Weights of a small GPT-style language model, trained from scratch on English Wikipedia: width 512, a variant of Adam for these matrices.
Each number is 50 + 15 x the weight over its row's rms, rounded and kept within 0 to 99. Layers, rows and columns count from 0. The size before them is the row's rms in percent of the matrix's.

# up: layer 5 MLP up, 1024x512, rms 0.0234, rows 607-612, columns 0-127
# down: layer 5 MLP down (transposed), 1024x512, rms 0.0217, rows 607-611, columns 0-127
up607 096:49 35 10 60 75 50 56 56 25 61 23 30 74 55 55 32 74 59 46 58 58 31 40 66 66 38 45 29 72 49 54 41 60 41 60 57 30 42 56 53 37 84 32 66 56 63 44 36 46 73 43 35 46 63 46 46 60 54 54 53 54 28 35 62 64 75 70 59 42 64 49 55 44 47 57 53 37 40 68 61 47 34 50 50 36 24 32 53 73 48 37 53 49 67 41 44 50 50 70 35 55 47 58 66 64 59 57 77 38 82 48 53 24 53 50 48 66 54 60 60 49 61 50 19 61 23 52 49
down607 090:30 56 28 55 26 33 53 61 76 33 52 52 34 62 53 63 45 18 58 49 36 60 65 39 35 68 66 42 45 26 66 36 39 62 26 37 46 73 34 59 43 53 65 78 46 47 55 70 40 61 50 51 46 56 68 20 31 52 55 69 62 83 15 95 15 25 49 52 42 44 34 49 28 46 56 42 53 39 65 45 64 76 61 35 55 62 48 46 30 39 33 66 48 40 68 81 34 36 54 59 77 63 57 53 40 51 55 70 45 44 40 54 69 88 66 88 54 41 45 41 52 52 47 50 55 51 50 45
up608 098:32 65 34 41 55 45 69 56 37 82 40 46 56 38 59 28 47 95 95 50 38 62 67 74 68 41 49 55 40 45 66 28 56 41 40 31 40 66 92 40 43 60 43 74 46 22 25 46 41 57 53 35 48 63 51 46 27 32 47 39 44 50 50 51 64 31 66 37 25 36 55 50 52 54 20 54 22 44 64 44 57 68 71 52 43 18 50 51 61 31 42 45 56 42 60 24 40 30 80 55 48 40 45 39 76 73 75 52 55 58 19 56 78 42 46 38 58 35 58 73 70 49 54 60 66 48 41 68
down608 090:53 54 59 79 42 46 68 47 43 31 51 58 57 84 41 56 54 41 42 52 74 55 37 24 61 60 35 39 68 46 29 69 48 75 51 46 48 51 24 86 80 51 37 47 57 45 66 61 51 52 44 62 53 71 68 67 59 55 38 66 60 48 46 46 46 26 44 60 38 67 40 51 57 35 71 51 64 37 18 27 63 47 41 34 66 59 51 51 51 39 30 71 77 50 37 26 56 48 32 36 74 58 50 87 10 62 36 36 61 53 55 32 35 35 51 23 62 55 46 52 48 50 56 68 38 41 36 53
up609 098:53 49 84 36 53 48 54 43 63 35 39 53 16 36 53 41 43 80 36 53 78 54 60 49 35 56 33 33 43 48 53 46 32 34 56 49 78 42 48 56 72 33 36 37 68 57 36 69 57 60 39 47 47 61 37 56 50 36 31 48 68 45 31 61 58 55 50 39 30 25 76 67 41 40 39 45 36 37 36 60 51 49 55 63 53 19 55 51 57 58 40 57 31 10 54 59 66 38 26 42 33 50 42 43 51 63 60 41 43 16 64 54 42 56 57 63 53 41 39 53 69 47 66 46 50 42 67 79
down609 095:51 86 58 45 29 66 62 51 29 46 44 48 54 81 48 51 56 52 65 46 54 39 58 66 68 67 43 49 62 44 40 41 41 69 24 33 25 48 56 16 88 63 61 25 70 38 50 37 61 47 48 54 48 23 31 59 71 29 56 23 66 43 50 38 54 47 44 44 58 66 33 13 84 64 62 27 56 33 46 37 59 40 64 49 51 56 36 35 44 56 41 64 64 59 46 46 57 50 47 63 47 50 47 53 64 36 31 34 38 12 51 84 35 68 72 77 78 40 48 67 51 63 63 41 16 54 66 45
up610 092:34 34 46 42 60 53 64 68 51 71 25 42 41 31 42 31 55 60 76 21 34 46 59 16 64 46 51 25 40 41 61 70 36 51 53 51 33 53 60 26 40 65 57 57 57 73 46 44 56 68 53 34 29 67 44 54 53 38 52 39 50 35 41 30 59 46 69 43 23 46 38 47 56 67 28 43 55 48 45 42 31 46 47 61 46 28 36 84 54 60 45 47 45 58 37 49 64 47 56 43 28 55 32 88 45 48 57 37 69 79 53 48 57 47 47 32 48 58 70 64 44 40 53 65 66 36 55 54
down610 097:39 42 29 54 25 61 41 33 46 32 90 63 44 87 55 50 50 42 49 62 62 64 63 85 47 81 18 65 81 43 45 57 46 59 28 36 46 50 31 90 41 41 63 58 62 42 59 43 39 52 55 73 46 63 29 72 39 44 63 49 31 41 62 55 46 52 51 51 30 64 52 47 38 33 33 72 33 42 49 65 53 50 49 44 61 50 43 31 48 35 55 49 36 64 51 61 33 55 62 73 30 48 72 37 54 60 44 52 56 30 42 43 35 35 70 65 49 29 48 32 58 52 29 43 49 24 49 51
up611 097:61 50 65 47 63 33 47 61 40 64 44 45 69 74 44 25 62 56 26 52 56 24 55 54 45 66 17 50 62 35 61 58 70 49 43 31 52 52 43 57 21 60 17 50 62 60 43 44 51 51 47 32 50 57 33 25 57 68 43 22 51 18 39 67 62 52 45 53 48 53 53 32 59 43 32 53 49 68 62 36 71 62 64 30 69 39 52 59 55 50 27 32 36 17 22 43 62 57 52 59 37 36 40 28 57 38 50 43 43 72 33 59 73 45 43 28 80 32 52 56 32 44 64 56 27 91 67 57
down611 090:59 31 57 74 36 43 63 52 83 42 66 74 48 58 47 56 31 46 68 79 30 65 33 54 55 28 37 54 41 62 42 32 31 74 69 35 64 53 56 39 51 48 64 57 22 46 12 46 54 58 42 94 38 55 36 49 31 36 46 89 26 34 54 36 33 69 40 31 49 14 32 49 33 86 50 55 52 43 30 55 41 68 51 35 27 46 74 50 55 46 26 53 41 69 60 25 77 57 34 38 56 30 63 64 57 32 55 39 51 17 20 44 66 43 69 49 42 50 46 63 77 39 55 30 62 45 69 38
up612 098:54 43 60 29 61 42 35 49 60 47 65 91 54 52 61 73 52 52 44 37 69 22 56 13 27 73 47 39 58 47 51 51 69 52 66 22 48 59 71 63 38 21 56 78 71 66 34 59 37 62 46 20 56 26 43 35 42 69 63 53 56 41 37 60 60 72 42 64 54 54 49 58 74 61 61 71 37 52 59 16 65 34 52 58 48 55 51 56 56 49 49 49 45 47 52 77 68 58 75 57 56 45 36 65 43 28 45 55 41 38 69 41 41 74 59 29 53 61 22 35 55 45 38 30 44 56 68 34